From a checkpoint of a small transformer trained on Wikipedia.
Size: 8 layers, width 256, 2 heads of 128, vocabulary 1024, 6.69M parameters.
Architecture: tied embeddings, normalized queries and keys, capped logits.
Training: 187M tokens, 5713 steps.
Each number is 200 + 40 x the weight over its row's rms, rounded and kept within 0 to 999. Layers, rows and columns count from 0. The size before them is the row's rms in percent of the matrix's.

# down: layer 2 MLP down (transposed), 704x256, rms 0.0491, rows 558-575, columns 128-255
# gate: layer 2 MLP gate, 704x256, rms 0.0567, rows 559-576, columns 128-255
# up: layer 2 MLP up, 704x256, rms 0.0532, rows 559-576, columns 128-255
down558,096,159,178,188,228,232,201,131,196,234,173,161,170,176,226,177,249,185,156,189,176,165,247,236,276,202,285,235,209,214,163,208,202,174,198,154,195,166,237,171,263,221,217,252,283,163,217,206,154,178,105,222,157,120,186,187,213,208,191,242,142,152,216,213,163,227,151,255,179,227,199,200,195,143,291,189,158,182,143,193,154,171,224,185,237,200,234,284,154,164,180,212,176,214,149,175,219,168,192,203,203,204,147,134,184,287,175,170,197,224,163,234,226,262,207,317,199,138,157,155,210,173,224,184,157,188,170,220,154
gate559,107,199,245,223,141,189,143,219,290,184,243,269,179,219,166,132,161,225,174,266,243,233,214,235,195,183,107,233,219,267,182,182,211,201,191,198,168,227,233,224,197,186,149,135,178,252,210,162,208,180,208,257,190,220,211,199,195,168,176,236,128,188,177,70,167,210,276,172,145,214,215,249,222,234,211,190,242,175,160,222,250,239,119,213,113,259,183,243,102,178,250,238,231,158,167,189,209,217,188,234,256,132,260,193,147,244,205,230,237,221,222,163,197,236,206,200,212,191,185,238,158,251,211,192,245,191,169,253,203
up559,108,171,268,221,162,138,206,195,215,201,210,267,179,216,191,194,241,218,242,170,235,167,133,259,138,195,248,159,230,208,178,216,127,176,187,188,215,299,202,209,183,188,250,237,237,207,171,233,184,253,216,157,156,260,218,142,254,217,233,210,190,234,225,175,183,225,276,245,170,192,226,169,173,179,169,149,136,281,152,156,190,202,161,173,214,225,224,218,190,182,158,231,199,259,179,213,145,154,145,205,176,247,212,195,196,264,182,197,186,199,176,231,172,182,167,237,174,252,148,258,185,258,206,290,264,187,144,173,192
down559,110,154,209,205,179,186,166,128,255,219,155,168,202,159,239,110,240,224,193,181,189,224,202,229,262,224,235,165,228,148,167,221,197,234,211,228,222,214,162,160,148,173,193,222,241,144,186,222,226,212,267,202,237,165,168,214,226,248,214,269,227,161,181,267,227,204,142,204,203,211,273,191,241,209,188,184,174,185,208,161,158,173,153,267,144,186,142,148,239,186,101,205,173,161,241,159,193,233,181,173,157,191,214,294,216,171,229,236,261,206,243,221,161,273,143,193,181,206,195,241,216,226,194,193,170,228,309,206,229
gate560,102,185,217,227,268,176,208,242,248,208,174,157,177,103,190,129,199,245,182,239,254,270,167,165,249,227,169,264,224,194,287,206,217,202,221,107,241,288,149,173,204,140,175,184,170,158,145,139,142,218,253,239,216,233,139,185,184,142,181,192,201,185,228,253,234,242,196,189,230,222,193,230,227,192,171,181,250,222,149,187,194,153,226,262,227,222,168,208,202,201,174,138,115,196,134,198,244,208,180,129,212,175,211,207,244,189,115,226,245,93,251,225,230,213,142,230,193,169,170,213,249,229,209,223,252,160,134,200,267
up560,098,194,247,215,187,220,184,126,225,232,146,180,198,252,254,222,157,103,193,254,202,223,219,251,153,122,242,149,210,161,163,210,228,213,205,218,178,173,222,253,205,195,141,192,147,258,203,260,234,188,163,245,241,234,179,259,151,226,230,245,200,142,172,187,171,200,160,203,222,140,202,219,212,206,220,182,214,238,274,173,168,119,251,145,213,176,223,162,247,186,206,187,221,133,226,237,187,155,198,136,157,190,197,185,182,179,140,254,265,178,170,111,254,162,152,146,253,153,111,226,189,165,214,221,146,190,198,178,183
down560,097,149,164,160,277,207,207,193,194,174,206,214,205,144,237,147,206,135,215,251,174,132,167,241,156,195,204,218,158,207,219,221,276,222,246,183,218,309,141,180,170,161,178,247,191,229,171,214,182,120,184,213,169,240,171,181,216,149,260,235,227,213,243,98,156,228,196,225,237,215,186,179,128,153,227,157,212,176,170,199,221,254,196,239,137,252,189,182,269,213,227,203,213,185,133,194,165,195,228,194,171,190,228,95,157,189,249,231,236,201,178,130,147,137,167,219,295,198,231,183,199,217,293,216,159,205,250,186,231
gate561,099,275,209,209,255,197,211,231,197,132,216,178,227,147,215,259,178,168,225,131,231,229,85,206,191,255,130,241,285,151,182,204,259,234,180,131,211,195,234,222,160,285,169,254,235,160,265,192,129,214,255,231,175,234,180,197,239,215,140,206,239,250,200,197,258,212,177,214,211,131,144,172,213,182,218,242,234,185,175,236,192,225,230,162,156,207,239,135,262,159,184,230,277,277,268,196,157,124,217,166,150,209,191,190,209,235,250,132,183,152,233,204,243,204,224,165,134,215,121,175,172,240,188,219,196,171,218,172,181
up561,101,242,180,156,220,230,203,127,221,202,226,250,215,203,167,260,150,254,241,198,159,172,164,187,176,233,223,127,154,218,205,183,182,220,232,226,161,141,143,205,211,187,179,157,185,109,213,261,184,277,127,129,255,187,199,135,212,139,288,179,208,201,257,247,155,188,223,161,219,191,206,201,160,199,132,212,125,147,250,171,212,221,126,164,190,219,300,212,123,214,178,211,183,178,206,191,128,149,161,273,174,149,195,169,324,246,240,254,149,192,172,219,163,189,192,232,176,251,160,282,169,243,200,179,206,214,125,185,217
down561,101,262,195,191,204,181,210,191,183,174,191,235,166,153,116,182,223,171,217,244,201,234,252,204,270,178,210,206,166,146,274,201,211,229,234,214,271,215,271,194,230,190,214,273,179,234,243,152,244,224,143,129,289,187,222,187,185,210,214,228,208,219,260,208,166,190,225,439,251,206,175,170,238,184,207,255,219,223,181,169,181,182,178,222,242,210,216,255,158,229,151,213,165,121,207,166,207,256,232,202,242,219,199,177,148,182,176,171,186,246,290,189,231,197,129,207,173,194,223,209,241,167,204,194,212,187,196,229,235
gate562,102,176,232,215,240,267,199,154,222,241,231,258,309,153,174,238,172,234,167,159,225,212,267,181,273,168,205,171,184,170,193,181,242,236,201,200,165,164,307,140,203,263,189,198,197,283,136,242,190,229,253,222,175,142,285,226,179,203,241,183,101,184,138,241,216,166,194,228,154,237,232,210,173,151,169,128,245,223,171,176,248,263,208,187,156,206,122,183,260,181,233,220,202,229,235,284,177,235,281,236,247,134,219,188,189,220,142,185,242,242,223,115,203,147,219,240,186,186,203,209,99,140,211,144,155,198,147,118,213
up562,100,284,270,150,179,210,248,230,166,168,242,179,189,188,179,252,177,214,191,196,145,206,268,217,184,188,193,230,205,155,224,251,218,189,104,152,221,156,308,274,215,255,178,268,197,229,185,253,249,237,210,229,228,242,201,185,136,241,228,152,156,196,177,170,203,131,279,189,189,210,145,187,204,246,235,225,200,194,128,224,215,171,228,155,161,156,191,146,300,214,238,216,277,175,205,208,200,143,190,152,209,183,202,171,324,201,149,131,148,275,225,158,224,102,197,146,163,133,172,122,200,172,277,122,177,140,151,255,188
down562,096,163,195,91,196,171,190,198,198,180,322,239,183,138,139,186,220,218,224,142,217,240,257,183,149,192,233,233,181,190,234,249,224,180,195,161,139,157,219,202,195,148,252,165,236,175,149,187,201,234,224,158,219,252,177,149,257,184,175,169,239,132,171,186,243,190,157,95,214,220,187,186,222,284,304,202,204,206,273,280,118,211,198,147,186,164,199,191,179,211,227,218,322,208,202,185,225,223,98,164,161,222,180,201,225,239,203,221,252,193,183,231,183,139,186,162,214,150,153,155,145,225,174,238,226,186,197,233,135
gate563,103,156,161,253,259,174,191,217,193,132,222,271,190,193,186,134,196,203,242,180,223,150,152,286,185,152,183,182,220,203,243,170,188,284,266,162,132,206,274,199,152,210,135,227,248,172,179,177,168,197,212,143,150,259,249,245,129,194,178,161,190,225,197,174,208,203,171,246,216,259,151,202,181,136,194,199,168,156,226,200,263,228,155,185,222,151,165,173,218,173,193,255,264,185,268,227,219,204,178,205,214,235,197,204,139,127,231,178,266,160,240,153,211,175,281,206,263,250,209,252,159,153,253,194,152,187,159,225,176
up563,100,207,220,177,166,156,230,285,235,204,247,238,155,207,228,244,248,214,163,217,158,208,290,252,206,126,194,162,248,206,222,201,182,219,297,212,187,226,210,282,140,241,179,207,286,190,183,207,212,150,174,157,258,202,282,184,212,173,180,103,235,121,174,283,240,169,217,252,263,174,159,190,245,228,210,243,199,233,271,261,217,166,162,223,194,174,223,139,216,243,155,127,219,228,268,184,165,188,151,212,215,274,149,181,199,128,168,229,244,221,227,186,278,189,215,232,249,144,283,218,163,201,153,206,112,209,274,245,156
down563,102,179,206,222,232,212,226,208,183,202,228,272,257,163,205,247,158,244,183,188,116,138,201,225,190,161,189,217,104,200,275,130,135,169,216,201,157,189,288,225,124,220,198,226,168,200,196,195,227,177,246,181,160,157,166,238,222,210,173,160,229,186,187,145,284,132,215,106,254,180,161,152,206,231,187,199,265,181,192,217,189,186,226,154,223,217,230,201,227,180,126,215,163,246,177,282,185,168,302,221,201,228,181,164,233,256,172,246,133,187,134,222,163,244,198,149,214,160,213,177,158,210,154,167,222,259,212,220,167
gate564,104,150,200,225,146,244,231,247,162,149,209,235,185,255,178,203,214,223,114,184,192,161,232,266,195,211,221,167,200,116,228,234,133,134,146,206,204,205,218,250,195,200,157,198,213,229,217,137,177,279,131,178,223,237,222,175,270,246,180,261,217,191,148,223,176,164,159,171,216,178,282,128,247,185,179,193,222,241,252,245,165,238,256,138,181,154,209,182,295,205,182,198,178,219,142,275,256,204,203,151,210,195,253,201,195,182,254,200,236,186,217,189,173,176,200,131,210,214,228,199,226,173,226,255,173,243,234,174,251
up564,100,129,189,268,277,204,219,263,220,169,183,240,194,243,211,177,261,199,297,205,257,208,235,171,244,213,200,163,175,186,191,210,167,168,247,208,93,207,203,219,174,201,125,226,262,174,161,159,244,199,183,206,248,195,201,205,174,240,223,218,219,216,180,166,209,210,277,182,201,136,199,257,191,271,124,220,179,176,166,119,200,301,173,194,94,209,165,212,161,209,161,178,243,189,164,245,138,207,143,207,185,122,161,192,261,226,174,136,214,221,230,249,180,241,216,183,184,229,125,178,216,176,222,163,183,178,123,208,305
down564,103,167,219,187,237,256,188,188,179,192,134,111,213,268,257,178,177,220,130,279,185,223,194,179,184,225,202,239,219,235,252,243,177,197,251,195,241,246,232,153,137,219,182,144,200,194,199,186,180,208,245,185,185,212,113,202,201,189,193,164,179,248,184,212,221,182,196,169,199,255,236,174,213,313,185,246,269,192,276,203,194,143,192,167,228,207,234,160,237,169,186,253,213,229,159,156,191,114,226,187,135,236,279,240,236,186,235,175,151,262,225,191,120,191,233,220,176,216,283,223,228,199,153,251,161,205,221,222,176
gate565,105,175,178,209,232,168,257,172,157,222,209,282,244,239,242,168,162,195,206,191,189,162,186,223,130,231,229,201,205,274,167,149,219,202,154,192,209,213,214,200,197,224,147,238,175,200,155,158,174,202,130,168,127,185,191,162,172,164,195,190,210,230,127,211,175,219,279,177,218,178,237,276,221,146,224,197,183,171,197,153,256,250,144,212,81,219,141,253,171,162,250,261,204,175,226,202,158,206,149,236,185,189,218,193,236,245,180,205,202,248,140,216,164,229,121,174,250,276,234,228,233,264,198,225,195,182,214,131,270
up565,103,229,175,202,175,136,185,168,151,165,158,176,205,141,234,230,162,129,111,215,232,226,248,222,211,130,159,232,164,207,189,214,148,155,197,293,217,216,223,215,243,203,165,165,224,228,320,203,206,190,166,205,135,226,168,257,96,224,230,225,163,214,119,161,201,201,216,239,262,183,202,158,190,177,193,211,202,223,217,112,166,215,211,204,226,185,127,224,153,229,191,268,232,178,187,251,151,231,218,216,139,217,247,216,183,213,172,184,233,88,277,212,215,191,216,182,152,229,240,224,112,172,134,184,228,150,149,204,234
down565,106,184,221,245,160,241,193,149,175,162,188,211,189,196,161,223,232,200,277,215,216,247,149,146,211,209,215,179,188,194,222,172,293,164,221,251,208,169,193,136,282,219,226,188,175,154,182,257,205,258,158,209,179,178,284,141,210,210,182,241,238,231,171,214,219,185,147,56,253,189,183,177,169,209,176,199,105,170,206,200,195,198,163,189,189,230,206,247,246,167,315,144,169,216,217,182,207,196,192,204,231,255,175,176,207,136,264,176,258,215,173,168,255,176,116,218,197,232,177,195,221,202,222,212,251,170,289,191,217
gate566,089,211,200,288,218,257,157,261,224,171,183,177,184,230,173,209,183,223,305,208,208,129,273,246,172,194,176,170,199,228,173,170,202,233,209,132,232,242,149,209,221,147,258,230,176,267,188,179,179,138,181,241,193,184,241,203,217,193,205,248,164,191,268,168,249,142,196,181,248,183,152,174,179,179,132,215,197,209,145,185,197,184,258,242,226,202,214,182,212,194,116,179,215,214,220,143,220,190,129,155,290,215,200,187,201,207,172,217,272,267,232,215,283,194,180,267,185,121,138,183,228,217,142,234,131,268,190,249,190
up566,093,265,141,159,260,184,184,304,132,163,189,131,198,191,170,163,185,203,185,239,197,242,179,188,185,221,167,215,239,183,255,133,234,277,246,224,265,248,204,225,166,205,206,301,214,233,226,185,152,151,198,236,205,171,181,161,174,206,242,209,156,189,178,211,242,186,199,200,185,270,247,274,136,161,151,130,191,220,223,262,266,207,132,260,203,248,219,231,182,140,192,211,243,183,195,242,234,220,158,242,266,159,205,256,190,148,179,230,269,224,187,252,253,185,192,177,132,244,241,170,259,163,177,186,134,186,203,195,180
down566,094,262,208,253,178,257,217,170,211,267,191,250,154,195,175,281,158,217,84,197,229,210,197,250,199,169,210,186,150,126,176,202,221,193,220,145,110,290,189,190,267,249,167,216,203,166,189,207,223,219,207,192,209,232,171,141,248,200,255,208,233,238,247,225,215,239,223,176,196,195,228,206,223,158,138,157,275,168,233,138,161,208,197,180,198,187,215,130,169,276,176,212,243,213,207,194,188,183,208,162,180,218,202,200,187,201,168,214,135,158,228,147,218,209,144,315,199,139,215,200,122,225,234,244,167,240,168,237,252
gate567,106,245,127,232,253,176,139,176,199,172,187,138,157,208,177,165,148,171,211,184,269,229,165,172,192,180,211,213,194,208,113,221,240,207,243,124,202,187,232,153,143,172,234,154,210,256,275,176,188,264,232,229,203,171,187,189,173,181,213,201,209,218,195,148,207,136,218,219,201,197,254,173,133,211,154,197,205,222,224,205,195,214,189,218,246,270,207,182,128,260,210,229,181,248,196,233,179,257,282,196,168,226,205,239,186,146,227,177,222,186,212,226,69,198,199,202,132,155,252,155,213,221,215,154,144,156,143,134,280
up567,105,176,218,160,266,215,192,173,175,195,171,195,211,224,233,198,118,274,211,239,223,234,180,168,288,237,230,187,222,199,241,197,281,275,168,188,226,142,126,254,226,236,213,226,149,190,177,150,232,181,208,201,255,192,228,175,263,175,203,146,234,295,218,190,224,196,172,155,197,109,261,234,159,197,139,175,194,223,227,195,192,171,193,187,165,201,223,155,179,210,173,227,217,240,174,221,153,200,214,224,221,248,234,228,181,171,167,197,110,168,153,144,214,199,193,218,248,223,110,83,173,201,217,212,204,217,249,205,275
down567,103,147,160,246,209,241,199,116,248,210,186,198,202,213,173,177,260,231,178,249,175,213,150,218,198,177,172,184,186,181,175,257,223,229,191,221,223,196,228,190,202,157,216,196,158,173,134,159,205,137,217,167,223,197,242,237,172,238,88,197,155,268,154,222,141,173,156,0,264,209,192,210,221,128,280,218,241,157,163,246,264,214,259,200,233,208,204,190,215,171,272,225,195,185,236,180,185,210,189,187,168,229,180,215,175,159,211,256,168,234,171,164,189,226,142,142,253,225,286,149,165,138,150,175,174,229,201,167,217
gate568,106,242,174,134,217,156,182,302,240,247,212,245,183,179,140,244,155,258,153,201,223,228,154,190,236,187,186,168,290,154,283,198,173,182,227,196,153,250,254,216,173,249,184,242,253,227,229,175,203,249,217,218,131,169,193,203,257,196,154,276,182,186,217,198,150,176,183,311,180,217,184,201,121,76,131,179,264,196,209,161,219,210,160,139,260,215,179,157,196,179,222,257,178,297,156,157,214,205,252,183,132,222,163,179,210,225,236,185,120,166,234,233,137,202,223,231,173,146,197,225,210,183,184,212,153,157,147,230,195
up568,107,117,204,206,232,143,249,159,170,159,198,161,164,197,250,235,194,270,148,186,257,208,271,208,254,179,213,155,255,157,198,265,280,123,130,151,219,156,250,205,221,125,231,180,209,211,139,258,202,193,171,302,218,231,231,224,198,183,218,151,168,195,219,169,168,138,208,195,201,185,219,258,200,173,183,207,228,154,223,201,154,229,199,137,220,249,153,161,153,241,179,218,211,246,143,146,215,190,188,164,182,216,201,217,200,154,224,192,173,125,184,153,175,145,169,236,215,240,147,176,274,183,182,169,232,216,173,164,194
down568,099,140,208,181,227,197,200,143,167,198,191,205,209,199,192,184,197,209,188,208,178,263,239,239,228,233,173,127,204,131,115,252,252,207,200,238,198,175,166,198,189,206,217,140,183,116,162,293,141,223,233,254,258,129,246,222,239,133,185,151,236,196,184,246,177,197,223,49,155,197,222,210,287,225,300,222,177,143,209,276,269,192,195,263,128,171,201,252,185,272,186,140,190,236,159,226,178,179,211,154,210,205,231,189,182,195,275,184,185,226,246,224,204,223,139,206,196,271,144,135,151,146,244,183,185,215,159,280,202
gate569,107,166,166,131,201,210,153,193,156,193,200,247,169,163,151,127,223,201,268,152,159,165,189,179,273,145,191,229,161,240,176,171,206,176,192,209,141,251,204,197,107,163,196,226,227,243,206,185,218,176,185,202,188,212,182,147,243,199,190,108,204,190,130,214,258,161,206,233,234,218,163,193,190,203,191,172,180,266,221,205,211,204,153,240,262,187,165,212,232,130,173,263,198,228,214,208,227,293,320,169,194,280,293,177,164,146,169,253,230,255,245,165,176,178,220,143,217,163,220,290,161,220,116,234,177,235,216,146,138
up569,108,203,187,190,199,234,283,150,189,261,174,252,201,161,177,209,172,175,197,270,186,263,193,271,163,219,165,171,237,116,175,171,284,158,115,116,233,216,236,241,201,126,217,232,192,162,202,234,204,312,162,164,203,255,278,224,165,254,250,177,155,241,207,172,222,215,243,214,226,260,219,256,271,161,270,222,163,206,203,298,144,265,214,282,223,201,170,190,233,159,194,258,114,188,136,141,220,183,187,261,219,152,278,194,180,200,242,186,264,190,175,215,205,171,176,225,227,237,199,248,213,172,235,167,274,250,186,137,271
down569,107,176,169,219,151,185,214,185,195,239,155,281,176,213,226,214,160,204,241,217,192,250,187,205,223,197,145,177,171,151,119,163,174,225,233,302,128,195,199,227,145,52,136,197,171,181,185,235,238,230,148,191,232,199,279,187,173,147,275,211,225,151,156,217,231,204,236,187,207,219,199,258,227,133,259,192,188,240,181,172,208,232,208,225,184,171,160,260,229,238,189,181,94,227,188,250,226,222,225,240,134,267,246,126,184,237,275,159,207,167,298,185,165,189,193,179,173,217,226,237,237,256,210,185,235,253,232,139,241
gate570,094,206,250,181,190,200,130,266,122,257,128,201,201,237,215,221,208,262,205,203,248,202,256,183,210,207,190,187,204,155,278,231,161,189,182,155,224,137,209,241,231,169,137,227,191,201,220,181,173,197,135,200,198,206,149,242,153,191,166,234,199,176,138,156,250,171,201,190,230,184,175,220,241,136,177,197,227,139,178,186,261,239,184,206,184,219,132,179,139,170,184,208,176,165,189,172,285,132,176,250,187,217,211,287,154,238,242,231,174,122,172,248,211,237,227,263,174,189,219,214,263,180,216,199,175,211,132,230,221
up570,098,138,249,199,207,276,135,223,206,158,211,172,281,250,291,178,164,165,224,209,146,168,279,172,133,123,226,175,212,200,216,140,246,253,209,209,211,237,273,173,149,196,208,218,255,106,229,213,147,122,128,200,233,215,253,192,193,163,246,174,176,205,179,195,164,179,199,193,203,226,227,195,206,245,270,100,200,229,265,211,173,197,156,231,214,176,217,195,238,245,169,259,193,115,246,172,198,189,207,214,205,214,151,108,98,166,205,175,209,191,173,209,280,141,200,221,210,205,189,224,200,161,206,185,231,198,124,176,133
down570,097,191,229,139,194,174,253,223,240,280,226,215,224,230,171,187,268,208,198,118,133,218,152,127,153,191,141,170,188,242,216,190,225,256,206,123,179,161,286,157,203,234,96,228,272,259,280,162,216,108,258,223,207,202,179,219,180,144,186,185,226,189,210,222,189,196,168,218,197,203,204,170,182,282,210,263,209,245,139,140,148,205,197,152,190,238,181,165,128,212,209,195,201,246,196,185,232,214,247,196,233,188,252,157,203,231,140,131,192,206,201,194,246,241,263,243,222,195,212,243,158,153,133,268,162,235,194,221,173
gate571,113,213,273,187,291,229,136,174,230,221,225,230,120,154,231,193,159,188,222,218,249,179,203,225,205,161,228,209,180,195,149,150,201,202,189,236,226,221,198,239,245,171,169,187,172,246,179,246,73,200,219,196,234,225,149,200,273,132,250,209,221,218,253,110,236,213,227,231,217,144,175,212,196,114,148,170,265,224,190,260,225,190,148,222,161,224,144,303,221,211,236,144,195,112,161,272,196,216,259,172,173,137,243,170,202,168,152,177,181,186,216,199,223,232,210,228,230,153,284,218,170,184,226,159,209,195,106,145,225
up571,105,160,193,195,219,210,139,131,232,210,299,206,163,182,166,150,164,271,190,153,252,156,211,243,166,194,219,134,212,198,144,155,190,158,226,235,174,155,163,169,194,235,161,173,155,202,177,259,191,234,252,202,232,147,199,164,212,181,230,147,264,216,154,130,275,218,187,267,202,181,222,202,109,228,258,189,217,156,228,117,273,131,202,232,183,179,175,239,118,220,166,140,172,167,219,165,109,168,135,225,208,229,223,202,237,147,234,124,161,198,209,193,288,281,212,219,253,165,160,227,145,160,218,213,265,213,187,230,233
down571,098,205,210,216,249,181,204,316,179,261,154,215,267,287,195,263,150,186,114,194,208,159,212,177,201,223,190,167,170,315,166,206,148,188,161,203,194,195,211,211,138,242,207,206,179,154,216,190,217,188,190,227,207,173,212,203,163,222,213,226,200,179,247,219,243,186,231,99,180,173,252,226,154,212,136,232,228,208,267,227,230,183,156,187,174,277,186,194,205,194,134,211,242,153,193,195,262,159,252,215,168,212,191,183,183,237,247,161,220,176,252,213,204,185,209,232,280,220,243,236,226,210,114,212,205,154,209,225,205
gate572,094,159,180,223,236,224,183,231,224,245,209,237,232,168,127,211,244,208,174,207,209,185,228,186,174,249,211,123,202,180,203,122,196,212,151,231,154,196,192,245,174,263,124,163,206,122,198,176,215,208,123,168,146,189,218,163,254,256,177,274,199,179,134,201,193,282,230,171,105,175,216,306,252,178,137,205,171,225,204,203,210,205,194,213,225,143,188,218,170,203,193,211,262,263,177,145,177,158,142,210,252,183,174,238,193,211,212,194,222,212,140,250,208,251,289,152,166,186,112,170,171,229,272,150,244,270,165,199,279
up572,095,216,202,235,149,204,233,180,292,239,240,229,153,176,238,185,170,284,113,176,203,201,256,205,221,256,192,239,188,183,201,221,188,185,257,216,182,171,216,168,211,161,256,172,216,201,240,167,227,215,240,205,150,234,238,189,243,228,180,156,180,259,266,130,294,216,161,150,164,275,235,168,210,170,157,225,247,172,227,120,258,130,259,265,250,272,225,192,161,263,230,257,234,153,228,197,202,176,153,272,192,225,213,178,162,206,167,194,303,174,222,230,242,180,196,143,276,258,167,225,132,205,150,226,165,221,219,174,226
down572,097,222,218,201,209,211,194,225,276,228,239,168,233,223,161,279,230,181,163,169,187,172,162,191,156,221,166,215,295,197,202,166,219,222,212,197,209,268,235,155,208,187,231,150,162,194,134,190,266,240,169,91,138,224,248,183,266,189,154,241,216,155,171,202,183,236,104,85,159,133,173,240,237,164,123,210,210,281,113,215,218,141,196,166,150,192,257,234,224,216,192,196,186,195,206,251,204,220,208,235,165,229,165,221,192,170,263,147,213,223,168,198,252,178,147,162,185,198,190,138,195,222,190,190,138,281,230,175,187
gate573,096,277,192,249,245,138,210,181,220,155,223,231,192,184,176,163,218,202,187,199,192,185,250,271,240,141,204,242,227,278,154,242,233,77,207,165,184,228,216,192,104,157,134,165,180,213,221,198,199,202,177,216,217,193,245,221,225,139,209,199,212,167,120,224,120,279,174,189,134,161,230,181,253,197,270,212,157,235,249,182,268,127,178,175,204,158,237,249,156,173,258,208,172,227,182,193,198,222,214,232,202,195,173,245,172,171,188,232,216,162,188,261,219,265,234,252,227,202,275,208,170,230,187,183,180,244,223,163,250
up573,100,113,274,178,165,173,149,225,227,193,173,194,162,192,227,227,199,244,237,201,173,173,241,218,156,154,187,244,221,221,204,179,148,199,281,211,196,114,175,226,156,205,195,254,180,149,243,178,259,205,130,149,194,282,200,185,191,172,224,179,168,184,208,209,224,187,198,200,147,213,230,87,112,193,179,310,202,212,186,232,183,243,171,212,252,169,161,198,271,167,134,125,220,222,215,240,256,213,121,176,247,208,186,203,160,252,184,280,237,184,158,200,239,211,230,138,201,185,217,187,240,299,253,204,149,179,290,252,203
down573,101,179,185,198,205,194,229,268,183,172,190,180,210,197,123,224,186,217,144,150,253,233,144,195,274,233,240,199,184,243,172,142,128,267,284,199,196,225,154,193,255,254,177,235,237,175,216,257,258,264,159,136,151,174,249,270,160,217,161,196,176,86,160,178,205,220,221,142,263,164,190,286,232,205,193,170,185,218,286,208,173,132,224,198,154,162,202,123,201,260,192,262,227,177,184,203,160,164,209,212,198,176,271,285,300,264,262,167,214,192,180,202,225,152,281,237,192,121,187,193,201,226,261,181,161,189,222,187,214
gate574,098,217,162,217,166,206,172,232,130,225,187,189,241,144,238,217,185,249,125,279,160,223,232,209,198,203,234,261,182,250,278,240,159,149,207,132,255,167,224,157,226,156,203,199,139,165,211,221,219,176,260,147,142,205,247,221,153,153,191,203,199,229,164,170,216,172,225,213,144,163,198,194,197,195,216,169,185,235,184,172,168,214,256,199,288,227,177,151,242,131,206,139,182,201,172,147,229,165,187,95,188,213,133,200,121,165,163,243,170,198,222,192,189,179,133,146,223,253,198,179,245,143,141,251,132,158,181,208,169
up574,097,250,267,188,191,224,233,182,188,177,219,269,197,222,189,230,142,274,212,282,187,203,290,124,158,188,228,203,145,296,206,184,209,116,149,170,164,157,175,210,177,212,224,200,172,141,234,223,203,218,238,173,163,161,218,179,167,159,175,232,243,195,163,198,159,187,188,187,127,225,178,195,185,219,307,154,240,202,272,210,217,204,181,239,275,211,249,182,208,222,195,214,238,187,281,272,161,289,189,238,188,312,169,230,209,142,202,121,206,243,186,149,205,202,227,192,156,190,250,205,84,166,165,185,210,271,257,220,171
down574,098,185,215,195,253,267,177,197,220,206,196,123,259,167,225,195,195,138,194,94,239,163,162,289,190,260,206,244,255,150,191,232,220,247,167,246,189,172,243,224,205,196,206,216,168,232,239,174,250,194,215,190,204,253,227,192,98,235,171,200,190,135,224,243,246,197,256,230,248,161,227,213,238,171,153,244,147,119,134,122,246,171,212,214,159,200,170,237,187,187,203,277,233,243,243,169,193,265,169,277,310,195,218,224,245,199,180,181,196,225,212,272,226,203,285,192,130,211,201,199,154,178,260,66,211,198,190,218,218
gate575,098,206,212,185,161,220,256,215,156,202,210,153,194,233,232,178,221,148,231,143,208,232,269,198,201,147,169,200,245,207,188,172,222,248,162,187,188,186,228,178,262,176,95,169,242,247,209,252,225,262,237,204,203,176,262,264,276,242,149,176,196,157,297,205,255,216,239,232,193,151,133,181,218,222,164,128,286,171,161,232,238,284,188,197,237,194,231,220,217,219,236,108,170,234,215,224,200,190,224,126,197,209,194,210,171,214,125,196,259,169,216,240,180,211,283,245,164,134,227,227,171,140,209,247,150,151,130,195,181
up575,096,156,131,197,230,212,197,281,219,142,226,172,256,172,183,193,203,240,229,207,211,239,187,216,217,149,226,170,184,254,174,244,279,176,239,203,196,180,194,253,239,136,216,257,231,167,205,187,189,180,227,192,283,200,152,246,227,275,174,195,124,196,192,221,293,173,205,241,207,194,211,222,187,193,213,154,145,232,208,208,178,91,287,273,220,191,136,240,192,245,244,217,180,233,188,201,281,211,158,151,186,251,224,184,269,146,199,169,184,219,278,247,291,155,171,158,184,188,211,146,198,201,190,201,127,174,158,234,192
down575,101,210,198,186,172,179,183,294,235,150,210,183,236,251,232,203,160,159,235,222,196,223,252,206,218,166,192,165,182,167,186,194,262,188,175,158,213,163,206,147,161,253,205,215,226,171,208,226,219,238,188,202,256,245,227,216,216,194,201,175,261,197,243,199,139,223,179,185,152,178,240,268,149,192,163,192,304,192,160,185,222,237,210,84,265,182,256,205,188,211,231,220,288,235,161,185,196,224,193,202,180,176,229,221,133,177,117,187,215,188,168,240,149,148,222,253,198,198,190,150,241,174,219,287,231,66,171,167,152
gate576,099,199,170,179,219,228,216,238,145,171,177,204,187,96,123,177,172,186,192,241,193,207,191,202,161,241,169,170,191,248,247,199,200,188,123,147,91,238,219,204,170,254,126,198,157,231,243,269,180,177,150,193,224,236,285,142,168,227,259,142,205,201,238,137,95,207,174,239,183,210,267,189,161,264,177,197,211,217,223,195,181,113,179,119,215,214,170,243,203,179,192,151,133,251,177,212,221,172,102,120,190,226,218,256,159,241,153,185,128,217,133,189,186,228,288,190,160,173,229,239,245,184,203,190,219,130,230,181,173
up576,104,235,233,241,152,175,251,187,241,157,183,184,233,173,224,195,204,263,209,192,148,207,218,203,169,230,175,246,227,212,174,225,142,218,197,123,184,178,182,149,205,142,215,274,228,166,224,149,235,149,248,152,187,202,213,224,286,207,228,206,146,220,153,194,243,210,199,232,199,267,161,237,182,150,223,203,212,312,193,226,143,214,219,186,199,178,239,190,238,229,230,239,180,189,164,268,218,217,183,180,130,172,199,187,241,229,205,163,147,181,95,150,211,195,252,206,288,231,140,256,133,225,190,264,218,241,229,250,101